config.yaml
intermediate_size: 1344
lr_head: 0.0045
decay_fraction: 0.643
Each number is 200 + 20 x the weight over its row's rms, rounded and kept within 0 to 999. Layers, rows and columns count from 0. The size before them is the row's rms in percent of the matrix's.

# layer 7 attention value, 512x512, rms 0.034, rows 363-471, columns 256-319
118,193,185,173,211,200,209,209,178,224,211,187,201,236,185,191,211,186,190,193,191,191,187,204,209,233,199,174,214,226,222,218,238,173,201,195,219,209,216,136,188,221,186,177,161,197,210,230,218,193,197,218,180,211,195,230,177,180,194,227,196,200,201,183,218
109,226,202,203,199,162,223,203,203,207,187,217,233,170,196,212,206,173,217,202,192,231,218,214,180,202,206,210,209,188,157,223,214,179,211,177,198,208,173,203,176,197,221,206,203,204,246,200,217,201,217,216,188,196,207,192,205,182,199,191,196,170,148,160,192
114,188,225,198,186,188,177,164,189,211,184,200,192,223,201,183,223,177,197,218,225,245,177,217,219,223,195,203,191,186,216,242,191,197,187,185,187,219,167,220,206,217,216,200,228,202,198,225,189,202,191,167,186,217,201,182,213,136,203,194,174,191,201,178,162
111,165,191,232,202,209,219,209,187,184,182,175,227,225,199,193,196,215,188,187,191,134,221,187,186,190,205,232,194,207,192,203,184,197,188,200,193,186,185,205,186,221,224,185,207,226,204,196,192,183,199,163,227,175,214,209,209,219,199,231,201,201,174,210,217
108,159,199,217,174,202,225,211,221,196,184,204,199,199,214,188,202,166,174,187,176,187,182,202,209,182,171,205,201,216,200,195,225,192,199,184,216,251,160,187,210,198,204,233,228,193,236,189,202,185,203,193,185,196,195,181,172,197,210,193,222,190,189,176,164
111,239,253,176,201,200,196,188,196,241,229,234,213,158,208,204,222,212,205,191,179,195,217,225,192,212,189,252,210,202,202,171,193,175,187,159,172,205,215,225,202,189,187,201,177,190,199,212,189,199,201,229,183,205,199,177,211,227,203,216,220,183,168,208,239
112,220,227,206,234,223,194,209,214,208,184,214,205,223,187,201,192,185,223,221,224,210,208,192,186,245,200,185,236,214,222,222,228,207,205,209,182,221,163,189,212,196,174,206,204,203,244,185,176,214,212,208,206,246,182,210,204,180,193,204,213,237,176,185,245
109,232,213,197,199,174,245,198,189,209,202,200,179,232,216,218,181,201,199,179,185,190,145,278,189,205,209,193,205,209,200,185,195,188,189,208,158,215,217,193,225,199,229,211,211,217,170,211,158,206,198,185,184,194,190,164,196,205,204,215,192,186,212,234,189
112,210,227,180,209,224,201,205,184,205,196,207,225,167,195,191,219,152,215,230,215,197,201,194,183,207,203,182,184,207,228,176,148,203,203,194,194,218,197,205,226,203,185,211,200,226,173,199,205,224,185,169,196,193,192,193,195,182,217,217,209,216,165,214,224
100,200,182,194,202,194,182,190,178,184,189,202,194,202,201,214,197,191,191,201,186,202,209,235,180,194,193,177,206,229,207,199,176,160,194,204,166,181,240,186,193,189,204,226,175,180,205,198,192,200,205,216,185,166,208,152,192,191,199,232,206,192,225,186,196
110,204,204,233,172,197,201,200,200,198,200,194,207,184,202,219,173,181,193,205,167,208,237,189,197,197,173,240,252,180,228,189,182,202,229,223,231,202,188,210,196,233,188,186,176,177,171,213,161,196,221,166,199,188,172,147,165,212,211,208,200,214,200,168,210
113,196,178,182,244,212,192,178,229,190,185,243,207,222,211,199,214,204,179,212,162,178,211,203,201,191,194,191,203,209,209,191,183,191,174,166,204,189,207,199,211,188,227,200,190,212,186,197,223,215,195,188,224,201,178,222,215,204,212,177,197,174,208,180,216
108,227,218,208,222,238,197,244,196,181,184,173,205,196,193,201,178,205,202,198,188,149,209,202,215,200,210,195,216,208,199,197,201,176,185,214,186,177,199,187,223,207,168,183,165,202,196,182,190,174,203,233,239,181,177,215,211,192,192,199,193,216,169,197,229
113,213,199,189,211,223,196,248,217,198,207,185,189,213,187,228,215,165,206,196,173,142,183,163,190,211,196,195,157,143,213,228,220,214,244,240,196,197,219,191,218,192,187,210,188,206,173,184,201,207,208,176,201,204,194,202,194,227,202,164,198,186,200,234,197
113,184,223,198,176,194,181,206,215,183,212,224,224,166,203,199,214,210,197,221,250,159,160,173,194,199,209,221,186,221,194,210,208,196,185,177,191,175,216,206,214,207,179,207,239,185,197,217,163,204,182,194,198,208,197,220,193,221,198,212,231,204,189,206,223
109,193,196,207,208,195,220,217,223,237,223,216,224,216,201,209,215,166,202,231,193,193,211,207,197,182,173,201,196,203,216,183,206,213,227,207,176,232,244,207,192,213,200,193,191,192,200,254,174,233,183,177,202,154,195,175,196,191,200,180,208,203,172,167,168
108,233,183,199,196,195,204,165,184,194,213,200,242,215,191,202,198,197,214,196,178,241,228,190,214,238,183,195,226,194,205,177,154,190,197,185,227,206,185,203,220,203,195,189,195,194,203,210,206,222,196,223,219,161,182,222,196,231,192,239,195,177,177,233,196
113,200,198,194,186,202,208,192,183,182,225,216,167,218,198,154,206,150,180,209,196,219,229,211,210,185,204,181,209,214,218,214,205,163,182,234,201,263,187,195,168,238,217,211,177,197,206,200,178,182,195,192,208,234,214,215,204,219,212,164,173,195,177,257,178
110,214,209,183,227,193,175,204,193,235,207,191,217,178,195,167,210,191,223,199,194,206,215,198,224,158,220,230,177,213,197,198,233,179,192,225,154,197,202,214,200,209,175,209,153,190,233,222,186,193,205,189,223,217,203,234,221,226,218,184,215,186,174,213,213
110,210,225,229,202,191,237,195,185,206,177,218,177,208,196,228,220,241,211,188,218,161,219,187,210,204,219,231,247,197,182,251,232,171,198,177,204,170,173,203,229,210,204,197,216,188,205,225,232,190,192,206,202,237,205,210,194,170,210,203,149,180,207,149,197
114,216,202,178,221,182,185,198,195,229,217,199,209,233,188,208,207,234,195,190,204,196,218,197,206,192,216,170,198,203,204,162,197,208,219,212,233,233,226,182,201,205,235,196,211,184,192,197,204,229,197,202,219,151,177,195,196,199,201,177,198,198,205,170,197
089,203,230,202,179,200,211,184,218,198,199,180,186,178,197,210,198,188,208,208,206,221,197,183,235,160,172,197,205,213,227,217,203,226,205,192,196,189,229,214,191,185,202,215,213,213,260,188,221,190,212,181,251,224,192,186,220,228,223,213,196,209,174,196,236
096,184,194,172,185,203,200,167,184,191,199,209,189,216,203,193,215,160,210,225,215,194,173,209,180,174,191,183,220,196,188,181,180,196,171,222,218,194,221,186,216,185,176,191,202,214,168,200,195,226,194,205,168,193,185,195,174,190,209,185,229,192,200,212,220
104,179,202,205,175,194,199,212,181,191,191,195,181,230,195,226,236,223,203,175,196,201,222,279,171,203,208,181,215,194,199,217,232,199,210,183,212,189,172,188,174,197,199,194,238,178,168,203,206,206,189,212,194,196,167,222,199,175,216,202,189,184,184,207,205
102,223,218,184,188,180,210,203,149,191,219,208,227,199,218,150,174,172,198,207,174,207,228,176,197,194,205,220,168,214,203,196,228,200,171,205,186,175,212,218,173,188,248,197,185,248,195,195,168,208,199,211,200,194,199,225,192,184,220,187,214,177,204,169,201
096,193,181,173,202,157,185,207,239,188,229,212,180,181,210,204,186,221,221,196,209,176,196,209,152,214,188,192,178,163,180,206,203,206,211,189,180,213,251,182,194,185,206,201,197,203,133,206,182,222,198,194,184,189,191,213,211,202,221,209,193,175,196,230,205
100,202,187,200,221,182,211,195,184,207,198,208,182,241,223,198,201,144,199,217,176,168,180,205,184,193,207,233,179,211,198,197,187,207,179,205,198,190,230,191,208,196,213,198,201,219,198,197,205,221,209,224,216,211,196,213,210,197,211,205,188,186,177,187,190
096,187,198,205,211,202,194,228,178,195,197,187,205,215,187,208,171,193,202,206,227,210,158,137,233,195,192,168,172,237,225,189,204,218,186,209,210,187,199,207,225,205,193,180,186,184,249,202,212,194,209,218,166,239,246,213,184,236,192,185,223,251,216,200,206
089,214,209,172,221,172,186,174,190,187,227,207,176,199,216,213,197,189,185,194,220,201,156,169,209,137,202,147,165,193,210,165,200,202,210,201,172,171,187,190,194,185,181,184,215,178,220,175,213,203,194,237,210,222,187,211,191,208,262,202,205,195,192,228,194
085,224,210,205,221,178,195,188,211,196,210,200,212,208,194,196,208,181,199,180,214,189,190,190,195,169,190,181,187,163,233,207,201,209,198,198,199,212,216,197,200,152,182,177,184,225,215,199,195,222,184,198,232,232,205,197,215,215,248,187,192,218,213,183,205
089,234,190,200,205,159,175,215,167,193,182,228,219,168,187,206,184,178,203,183,231,164,185,174,156,215,170,183,191,168,246,191,185,182,213,194,173,209,194,173,207,190,191,200,180,187,193,221,190,189,213,210,211,220,203,212,221,202,229,157,195,187,232,216,195
094,205,195,218,196,206,223,171,163,188,185,200,208,183,201,210,214,205,191,221,235,185,214,160,216,178,224,204,205,184,186,222,205,190,196,217,217,192,185,208,179,228,182,211,181,215,212,193,184,224,209,179,213,183,163,198,162,204,199,185,197,218,186,214,235
082,197,193,174,226,168,161,171,184,205,204,227,213,182,200,211,201,194,198,192,200,190,193,131,222,185,164,190,216,198,204,221,227,173,194,197,192,187,196,212,170,206,196,152,188,199,190,217,183,226,203,192,238,226,219,217,201,214,251,176,210,238,211,193,221
089,199,211,180,203,207,183,202,186,164,192,230,170,183,207,217,239,195,174,225,212,183,204,178,185,208,227,186,191,173,180,239,184,213,204,210,222,209,190,174,173,195,170,190,213,211,207,189,159,188,197,213,243,168,180,208,203,211,221,189,192,216,250,179,175
088,194,204,186,178,164,161,177,203,182,204,205,192,189,210,187,198,169,181,208,230,209,217,165,232,164,163,202,208,161,214,195,218,204,225,213,195,185,197,189,170,187,173,194,197,217,221,198,154,227,190,227,266,207,211,194,188,198,258,170,205,190,179,174,201
093,206,210,218,189,204,177,184,169,217,169,182,209,162,191,177,208,210,201,186,182,215,186,210,191,200,203,217,208,202,223,205,191,218,223,225,192,204,161,201,199,211,208,217,191,214,207,181,225,155,202,190,198,226,227,178,176,196,199,172,221,240,202,221,195
105,174,218,228,235,199,211,226,198,179,214,204,165,190,210,230,183,216,217,188,185,176,195,199,209,172,156,176,185,250,192,185,219,194,171,171,195,177,216,172,194,242,217,187,191,206,165,216,206,213,185,186,180,205,168,200,218,194,205,189,225,139,204,208,199
086,207,195,204,239,181,193,199,190,188,186,235,215,177,194,190,241,251,191,190,189,210,203,224,229,203,179,247,219,204,157,162,184,184,195,191,218,193,209,210,186,194,200,201,187,189,176,238,184,161,209,181,219,171,196,186,201,218,206,219,199,178,197,172,180
090,202,217,203,215,154,223,182,204,187,196,201,193,198,203,230,194,176,211,218,153,214,189,128,213,190,209,187,166,193,203,238,206,200,232,203,208,193,212,167,191,201,221,237,207,198,238,173,199,191,197,196,193,216,176,213,200,212,224,221,178,213,199,212,220
096,176,215,170,202,195,206,178,227,205,191,184,201,221,203,205,171,198,217,192,169,168,230,178,196,205,189,191,200,264,153,245,196,208,187,212,170,212,193,212,201,197,208,236,199,232,228,171,180,195,203,191,219,211,205,205,231,194,225,194,212,179,193,186,199
098,150,192,187,224,180,193,192,226,198,192,176,204,210,221,212,199,206,215,180,229,216,214,188,172,207,198,156,211,229,163,187,176,193,197,174,191,215,195,176,194,206,205,218,166,220,223,213,186,179,203,164,177,210,196,232,218,196,241,208,200,212,188,194,184
094,194,163,223,200,231,199,193,196,219,212,181,209,230,182,187,186,218,188,195,172,191,189,199,209,230,194,201,175,241,207,215,193,219,170,227,232,212,231,242,203,206,217,202,231,198,183,194,240,173,186,214,185,224,200,170,192,199,146,210,201,182,187,208,245
090,220,206,235,208,185,157,178,217,201,192,212,180,157,195,238,205,186,210,209,226,208,199,166,218,169,181,181,215,216,208,207,183,216,210,195,192,187,205,170,209,182,209,177,199,210,201,193,231,196,204,212,194,223,188,196,214,236,255,183,200,170,237,210,227
094,238,219,147,217,186,181,196,213,213,216,193,176,206,191,221,215,173,210,191,222,173,180,219,176,185,173,212,180,188,212,201,196,211,197,181,185,206,217,193,192,200,188,213,165,139,172,184,207,181,191,206,211,214,201,199,191,218,234,153,189,213,172,207,214
085,228,191,176,185,187,191,176,164,196,203,193,211,220,208,184,180,205,194,219,190,190,166,200,190,164,200,211,202,175,198,232,205,159,214,235,192,163,201,218,180,198,210,202,202,199,204,224,193,205,209,220,254,204,211,214,212,183,237,156,226,183,183,195,205
098,174,203,161,220,222,180,209,260,188,213,202,202,176,210,173,212,191,188,205,199,219,211,163,188,225,198,232,224,188,202,192,230,221,176,201,205,229,228,251,189,202,188,237,193,191,205,211,149,217,204,183,203,181,230,209,183,198,213,193,200,178,181,214,167
090,160,187,243,159,205,206,206,213,180,187,170,185,214,212,185,196,231,213,166,187,196,199,201,250,201,194,186,205,211,186,205,191,202,184,197,177,222,209,228,187,247,196,204,228,201,203,200,205,199,195,154,205,197,200,185,221,195,198,222,190,205,166,181,215
087,245,194,220,186,182,210,196,184,202,216,221,235,224,199,199,243,178,182,244,207,197,198,202,170,220,248,190,200,185,207,206,203,202,164,234,228,201,206,224,183,208,210,200,214,182,188,191,239,236,206,225,229,218,202,211,188,157,173,176,199,223,203,181,187
094,205,208,203,244,199,219,180,212,225,189,195,202,210,206,202,234,222,213,182,167,278,207,231,227,204,222,207,166,204,155,211,179,211,213,204,204,193,241,219,197,215,179,225,190,214,240,201,195,210,197,204,198,135,175,209,191,180,156,233,180,222,181,194,175
093,196,218,205,185,173,218,219,187,176,180,210,200,176,206,215,251,215,205,199,230,198,209,278,162,232,194,191,200,198,175,227,192,209,237,209,214,191,182,209,222,191,203,189,211,208,233,185,224,175,201,232,219,180,160,180,199,172,198,192,177,220,216,202,172
103,191,203,155,202,187,215,224,183,209,204,190,209,175,205,212,192,208,192,215,184,197,205,149,185,205,211,204,160,207,213,240,219,199,239,188,193,205,195,206,206,198,189,201,173,204,224,191,180,189,203,203,215,161,230,229,186,212,207,187,227,208,221,177,162
097,196,195,252,215,225,174,190,197,169,195,188,224,189,183,221,204,224,197,210,216,207,172,166,232,220,192,196,221,221,169,212,201,185,168,211,196,183,181,213,192,216,212,196,174,174,190,211,184,198,211,162,212,220,194,198,183,203,207,176,216,175,189,218,220
106,172,203,169,219,182,190,207,241,206,190,204,200,180,198,211,204,201,215,199,230,233,203,207,175,184,197,195,191,149,172,194,189,208,223,199,185,216,242,196,199,236,180,231,203,230,203,186,200,209,194,207,205,150,206,165,190,209,215,204,194,179,154,215,228
099,211,200,239,207,214,195,218,161,196,202,201,206,183,176,199,229,184,163,197,208,196,186,218,191,194,172,203,181,204,178,185,212,186,167,200,200,185,234,174,191,180,158,177,188,196,153,225,196,213,206,210,221,190,213,197,207,194,185,179,192,215,207,193,245
101,228,205,185,241,194,183,204,214,222,202,205,193,195,201,216,166,196,188,217,210,213,189,183,213,239,199,202,222,152,244,187,152,187,240,207,217,210,212,204,186,158,199,190,190,187,207,216,174,200,204,200,197,202,221,178,234,234,193,196,200,205,202,226,165
089,218,215,176,214,200,176,208,212,144,224,211,200,206,203,215,230,225,192,200,213,167,172,212,185,216,209,199,219,192,222,201,175,164,184,153,214,207,161,174,199,186,196,235,212,183,209,184,170,183,192,188,191,264,203,203,221,187,222,180,225,226,225,187,201
097,194,183,170,232,175,216,197,244,214,187,208,194,216,216,190,185,168,190,185,184,191,188,179,203,206,213,209,201,189,188,206,170,172,210,202,209,210,209,216,205,188,187,217,185,203,179,182,177,190,223,171,190,218,219,220,210,226,241,195,191,200,175,241,203
090,166,230,183,221,219,205,228,206,209,185,170,192,196,210,189,215,213,209,180,181,192,201,199,178,235,208,194,192,220,177,200,220,223,181,203,182,192,204,166,206,196,199,202,189,193,172,226,190,199,191,214,191,159,193,209,225,177,209,181,209,199,214,188,176
103,191,226,218,173,208,169,192,171,201,216,193,161,199,175,201,202,175,184,200,207,172,197,183,188,213,199,196,191,201,203,119,170,223,225,177,190,186,187,215,227,166,196,207,183,201,211,165,228,231,183,224,211,208,205,167,197,180,192,173,218,229,210,180,195
090,225,195,182,202,156,167,169,217,176,208,193,209,212,190,191,184,221,234,207,183,201,205,155,218,152,198,171,219,199,200,204,162,204,158,197,177,218,175,216,195,184,215,205,192,197,221,185,191,179,218,179,207,186,184,217,194,194,256,137,218,167,192,196,191
091,195,191,181,197,189,207,192,219,222,205,186,178,197,225,229,222,199,188,219,178,190,201,230,210,202,180,185,182,154,190,174,191,185,193,178,189,192,194,187,173,204,211,206,214,210,202,186,185,223,180,214,174,222,165,207,196,183,213,193,194,166,217,187,183
095,188,197,199,190,181,213,166,221,163,212,190,194,218,208,165,203,197,218,226,154,201,209,148,193,213,222,181,188,211,166,216,208,174,168,221,192,200,225,231,170,216,226,205,200,206,144,196,180,200,213,163,179,219,201,205,236,194,220,182,229,210,226,200,201
096,206,195,190,196,165,187,170,205,170,196,190,216,169,205,189,192,206,224,215,243,187,216,203,236,178,176,197,208,185,157,191,195,196,186,198,177,195,193,201,171,196,160,194,185,199,192,200,147,214,212,179,262,194,208,176,211,224,243,176,210,199,197,197,227
093,203,209,195,205,208,229,249,188,208,195,185,196,198,208,227,150,215,225,205,205,234,184,203,187,218,217,156,213,186,206,208,254,203,209,205,195,222,213,203,202,226,202,200,181,188,215,192,202,196,192,195,197,194,190,187,242,217,187,211,182,193,193,183,191
097,211,198,150,173,181,194,226,188,198,199,206,174,193,203,215,242,249,238,190,218,203,199,209,181,141,204,212,199,190,209,191,198,214,216,198,213,207,219,195,183,186,179,229,215,192,188,182,231,224,199,211,172,170,189,237,174,175,205,218,215,214,171,222,180
094,210,209,159,188,219,192,239,230,194,205,215,196,214,194,234,192,196,183,203,210,250,216,220,203,218,189,210,202,198,185,218,199,217,194,192,217,204,203,202,143,219,186,211,238,180,191,193,172,207,206,192,214,209,231,211,181,188,201,228,182,235,193,195,183
094,193,207,179,200,203,202,201,195,176,213,211,214,173,195,199,137,221,197,237,202,162,199,176,203,216,163,180,220,232,188,167,210,188,188,196,168,230,198,200,210,230,198,194,176,209,206,202,181,193,202,190,197,214,219,199,188,240,211,200,224,176,186,217,194
097,159,189,168,190,203,201,216,212,220,180,184,222,226,214,222,195,163,195,163,205,189,237,222,162,227,221,182,201,238,191,204,202,179,213,169,178,181,171,193,226,208,191,226,204,206,206,204,157,196,212,199,169,173,167,239,216,213,220,201,202,219,199,168,182
095,183,186,195,231,216,209,241,188,194,198,202,206,188,200,225,175,185,205,211,205,208,191,163,220,194,151,205,193,217,261,168,224,188,234,194,219,221,202,185,214,221,193,201,180,184,188,217,217,185,205,165,224,200,231,214,194,192,195,197,205,219,199,200,165
103,205,193,258,168,196,152,196,187,195,196,212,177,206,177,214,215,203,192,206,235,205,201,177,208,202,201,194,210,214,213,205,199,219,181,206,238,166,214,196,198,196,173,181,200,193,227,217,214,197,204,206,174,207,182,177,208,184,183,174,206,170,258,232,204
095,198,216,186,208,136,188,202,227,220,201,197,214,189,218,215,218,181,191,200,228,194,222,248,180,226,219,182,215,229,190,184,196,183,171,212,201,209,197,204,203,197,184,205,213,190,257,193,237,200,223,190,228,190,226,213,185,221,216,207,186,215,200,210,207
101,222,222,200,209,192,200,202,166,232,208,218,204,165,203,197,191,176,185,201,182,227,195,227,192,218,220,230,204,163,188,199,184,218,215,208,198,202,208,181,207,192,213,193,178,226,224,222,186,183,195,206,223,183,196,194,197,213,184,241,168,216,206,186,206
095,155,212,178,147,210,191,198,194,198,201,170,177,176,209,144,182,208,213,210,204,214,195,200,187,211,185,180,185,184,220,172,219,205,229,201,181,214,200,202,209,218,200,207,205,214,186,199,208,181,191,212,204,160,230,200,190,173,175,216,200,209,193,197,188
095,185,227,204,178,239,215,182,202,184,206,169,191,197,202,188,162,213,221,201,208,233,204,189,202,178,216,204,202,225,197,200,230,232,189,178,186,236,165,226,230,223,223,203,210,198,203,160,191,190,210,212,170,177,179,216,181,168,181,198,230,225,160,235,191
092,191,216,169,179,214,196,190,206,178,184,200,197,194,212,177,224,196,224,221,244,198,178,243,231,185,206,217,254,190,196,187,166,184,214,183,202,184,163,201,168,191,187,209,212,184,203,192,194,198,194,184,173,230,201,184,182,179,178,200,211,239,209,200,183
089,189,207,186,204,175,191,172,204,205,202,187,217,180,189,193,192,188,219,204,197,229,182,211,182,197,212,205,207,216,215,143,171,181,179,206,206,203,223,233,188,220,214,187,192,203,168,201,198,242,209,216,162,180,214,214,174,173,194,208,194,215,186,210,193
093,167,203,208,201,202,178,184,213,222,204,162,213,239,189,189,171,194,189,209,171,178,188,211,163,245,207,207,189,184,203,230,202,184,197,227,178,178,165,192,232,174,236,227,214,208,191,214,208,218,201,201,219,175,224,199,202,199,206,172,189,194,221,177,165
098,193,214,245,164,203,189,195,156,211,203,168,212,184,206,177,222,208,189,199,182,165,183,241,222,207,236,207,213,216,183,158,226,162,196,213,192,126,194,183,205,205,229,176,199,224,224,224,178,220,197,230,169,202,181,194,176,170,172,195,217,159,198,194,184
093,185,206,187,214,169,163,195,210,175,215,208,197,208,201,206,209,183,198,190,192,197,194,159,227,178,186,183,167,203,180,188,196,199,200,198,185,158,241,216,185,204,201,211,186,203,191,200,161,245,194,206,214,208,199,221,210,197,246,167,201,170,193,179,226
097,179,201,190,213,185,181,218,237,210,187,188,211,202,184,189,185,218,214,223,156,187,213,158,190,221,210,232,197,184,202,207,181,208,185,167,184,183,190,213,169,181,202,228,202,222,185,209,159,185,213,165,215,178,219,184,221,244,218,197,221,163,226,172,194
095,180,184,215,177,210,211,181,190,193,197,203,234,190,209,171,210,213,183,224,175,191,212,146,243,182,178,165,168,200,175,185,220,190,202,208,204,203,211,221,217,235,188,201,206,215,203,173,197,230,196,191,220,201,162,192,202,184,189,216,229,181,189,208,208
083,204,193,227,230,181,167,187,166,172,200,225,210,187,173,197,176,224,206,197,195,186,217,178,209,168,202,184,207,194,199,216,200,198,209,222,170,197,200,178,189,179,187,197,177,232,182,225,181,201,198,204,244,258,180,193,218,197,238,194,221,202,225,199,210
086,180,209,210,171,200,200,181,182,165,204,214,212,164,211,238,211,178,200,183,221,178,186,223,198,145,170,197,187,202,230,205,219,177,212,182,192,184,206,190,191,214,185,190,211,215,174,203,163,193,212,187,201,196,181,220,217,234,233,194,223,155,183,186,246
098,151,192,186,205,179,166,186,210,193,199,200,218,235,206,220,252,189,189,169,241,186,212,201,184,195,210,218,193,220,220,198,202,213,162,193,220,195,207,178,216,177,180,199,196,210,235,209,171,185,201,206,150,224,178,217,181,195,211,194,212,223,202,219,228
096,192,206,219,191,223,221,206,163,212,215,182,190,177,197,203,159,213,184,169,181,209,184,198,223,194,166,216,195,190,224,170,217,241,241,224,171,213,196,193,210,193,177,203,203,182,235,212,236,177,199,208,213,148,208,200,189,211,200,242,205,207,212,193,202
088,157,203,227,192,210,165,193,214,169,210,210,225,207,208,191,203,215,204,194,230,156,204,183,191,205,232,182,172,196,219,165,179,186,157,176,179,190,213,170,198,201,205,196,230,215,203,190,177,200,202,192,216,199,169,177,187,226,191,183,169,173,189,202,224
102,222,207,195,236,225,223,182,197,184,200,163,206,184,190,202,190,225,191,176,190,181,219,136,220,171,193,184,192,195,167,228,225,180,187,190,170,215,175,162,202,207,182,196,182,194,188,195,173,195,187,178,211,201,207,227,190,197,185,211,196,168,181,188,191
087,197,190,190,171,181,183,181,234,168,191,246,239,231,186,206,210,192,204,181,187,229,239,250,194,191,199,200,192,173,161,218,160,214,228,176,198,191,211,214,211,168,199,205,213,191,229,192,185,216,190,222,173,202,199,179,220,181,205,201,190,160,166,247,204
092,193,184,202,199,228,187,224,229,215,193,221,204,186,203,172,201,219,203,203,234,253,210,204,206,203,205,202,205,169,200,216,189,242,179,224,214,229,197,216,179,195,166,167,217,226,211,215,207,190,187,198,232,242,226,186,185,170,191,206,202,209,190,177,199
092,211,173,183,178,241,200,220,215,255,192,230,195,184,186,195,201,208,204,214,199,231,244,224,191,178,197,249,173,134,188,228,176,227,203,225,231,234,238,245,199,207,183,204,185,208,198,193,201,183,210,207,202,198,215,218,198,214,195,241,225,238,207,218,169
096,223,215,206,224,178,203,165,195,189,191,201,209,180,195,156,214,199,190,222,202,186,224,168,170,216,205,188,211,201,209,173,165,167,200,212,160,211,212,196,210,205,191,182,220,196,236,208,180,233,212,187,202,179,167,200,207,207,214,160,158,208,204,224,204
089,188,192,171,167,170,204,216,194,173,187,191,197,175,205,224,207,218,216,210,223,242,213,213,189,191,186,229,237,207,187,220,209,230,206,148,221,167,170,209,180,207,186,189,225,220,229,220,201,205,189,192,199,184,241,198,216,200,191,219,203,204,191,171,200
088,203,196,201,232,216,197,210,190,224,212,148,206,196,182,219,162,197,199,197,195,218,220,192,213,203,197,214,212,197,162,194,227,176,174,202,185,224,204,195,207,201,168,206,199,193,213,192,184,223,208,212,186,197,177,222,196,195,174,217,222,184,202,172,169
095,214,200,192,222,186,201,236,191,204,214,161,221,203,205,215,137,214,205,194,190,187,202,159,204,163,185,239,227,254,180,181,191,225,211,184,204,187,192,193,222,199,233,190,172,190,210,191,235,197,199,223,193,199,225,204,175,194,179,190,227,189,203,193,226
089,161,194,218,203,184,238,231,173,208,203,181,190,213,202,220,195,228,200,198,178,229,194,172,208,175,190,218,188,210,183,214,241,199,206,199,170,209,177,153,204,208,197,207,189,223,201,175,190,221,193,210,178,210,178,202,178,210,177,208,187,149,183,218,213
085,179,185,208,220,186,224,213,203,212,215,202,182,225,190,196,172,166,191,219,184,202,213,200,191,186,195,198,198,175,208,186,198,183,213,197,203,182,203,209,193,176,208,221,181,206,193,214,204,191,210,172,198,189,233,240,193,180,189,203,184,183,209,214,176
090,189,216,191,212,220,231,178,196,175,208,182,215,216,190,224,208,160,242,191,175,183,233,193,181,214,183,198,224,152,241,219,190,230,198,196,193,215,209,181,187,187,181,201,224,184,232,200,227,207,195,179,195,218,197,146,221,243,200,213,217,215,199,189,161
091,208,174,195,179,203,219,200,209,209,208,138,225,167,217,202,202,219,231,196,216,164,177,215,190,242,189,144,165,167,226,211,170,181,199,185,206,172,216,193,196,226,192,187,211,218,161,188,168,225,197,159,205,200,169,210,202,217,199,175,201,194,190,193,218
083,183,216,202,197,194,235,184,201,182,188,226,211,213,189,207,218,212,155,180,216,211,213,198,185,196,230,208,202,214,209,214,203,210,173,235,212,193,196,159,216,195,203,201,240,229,198,183,174,186,208,172,219,231,175,215,184,177,215,184,200,221,232,217,206
092,194,213,229,215,202,209,184,231,185,206,214,197,200,206,182,245,212,199,200,227,181,220,174,199,204,206,199,234,152,192,196,208,202,196,229,191,185,189,206,181,175,215,167,191,194,218,182,206,214,194,217,188,205,253,229,187,191,228,226,190,170,221,175,206
091,202,213,211,163,177,185,210,190,139,204,233,178,185,202,232,200,249,200,208,202,219,208,225,210,219,173,179,213,225,213,177,228,194,206,165,204,213,218,184,227,191,208,172,215,182,200,204,209,184,196,222,195,206,224,263,220,220,210,210,193,195,203,218,208
084,211,172,223,190,251,182,210,168,172,180,257,198,257,191,197,219,251,232,234,207,192,181,191,227,218,221,223,230,227,201,184,209,173,182,171,208,221,194,194,227,184,187,201,212,201,222,192,182,186,192,204,176,184,165,210,206,186,191,208,210,191,200,196,207
088,190,215,189,186,230,182,211,198,214,188,192,226,181,207,217,212,177,228,205,234,196,186,182,157,194,194,186,174,209,242,192,174,184,188,170,186,199,185,226,209,194,239,197,179,209,187,219,209,195,211,187,192,209,160,202,226,194,212,194,182,231,186,158,211
086,179,198,241,240,197,228,174,226,184,204,188,208,237,218,215,206,198,182,231,179,178,183,252,211,197,216,204,170,194,230,211,229,201,189,215,166,201,183,170,180,207,192,199,203,229,147,162,184,191,187,172,218,234,209,245,217,220,202,182,173,215,193,205,176
092,207,220,169,191,204,166,204,213,181,181,241,240,183,189,211,198,208,185,207,215,203,193,217,246,200,199,170,226,249,201,200,189,151,206,192,179,220,176,178,208,178,238,177,179,217,202,184,234,187,210,192,183,219,209,200,201,232,228,172,212,218,207,165,200
092,197,176,188,204,197,214,206,190,210,206,216,230,179,216,197,180,235,213,247,186,237,189,232,194,240,212,198,219,191,228,201,212,212,215,185,193,216,182,216,191,198,181,206,188,176,170,175,218,180,198,210,175,199,236,233,225,199,227,204,183,193,217,234,203
089,142,207,234,201,194,181,217,178,183,207,204,194,213,200,224,217,201,198,195,185,199,200,197,204,209,199,240,214,200,200,208,207,208,205,217,163,194,202,207,216,198,213,222,202,192,198,193,138,184,202,235,177,164,182,234,189,186,189,196,225,164,198,206,196
088,198,204,227,195,205,192,198,170,162,203,215,206,211,204,198,232,229,210,200,214,145,180,234,191,245,215,201,222,182,189,183,227,184,207,193,212,177,208,208,243,182,246,218,186,193,225,222,201,205,212,190,183,198,221,200,213,203,177,160,217,204,204,166,202
087,162,197,208,191,184,191,172,186,188,198,214,207,189,167,184,223,194,216,193,186,165,212,198,215,204,185,221,178,167,207,251,216,204,180,241,225,200,203,223,160,209,200,180,182,211,219,215,182,199,199,197,200,218,220,244,210,177,173,179,199,189,235,240,159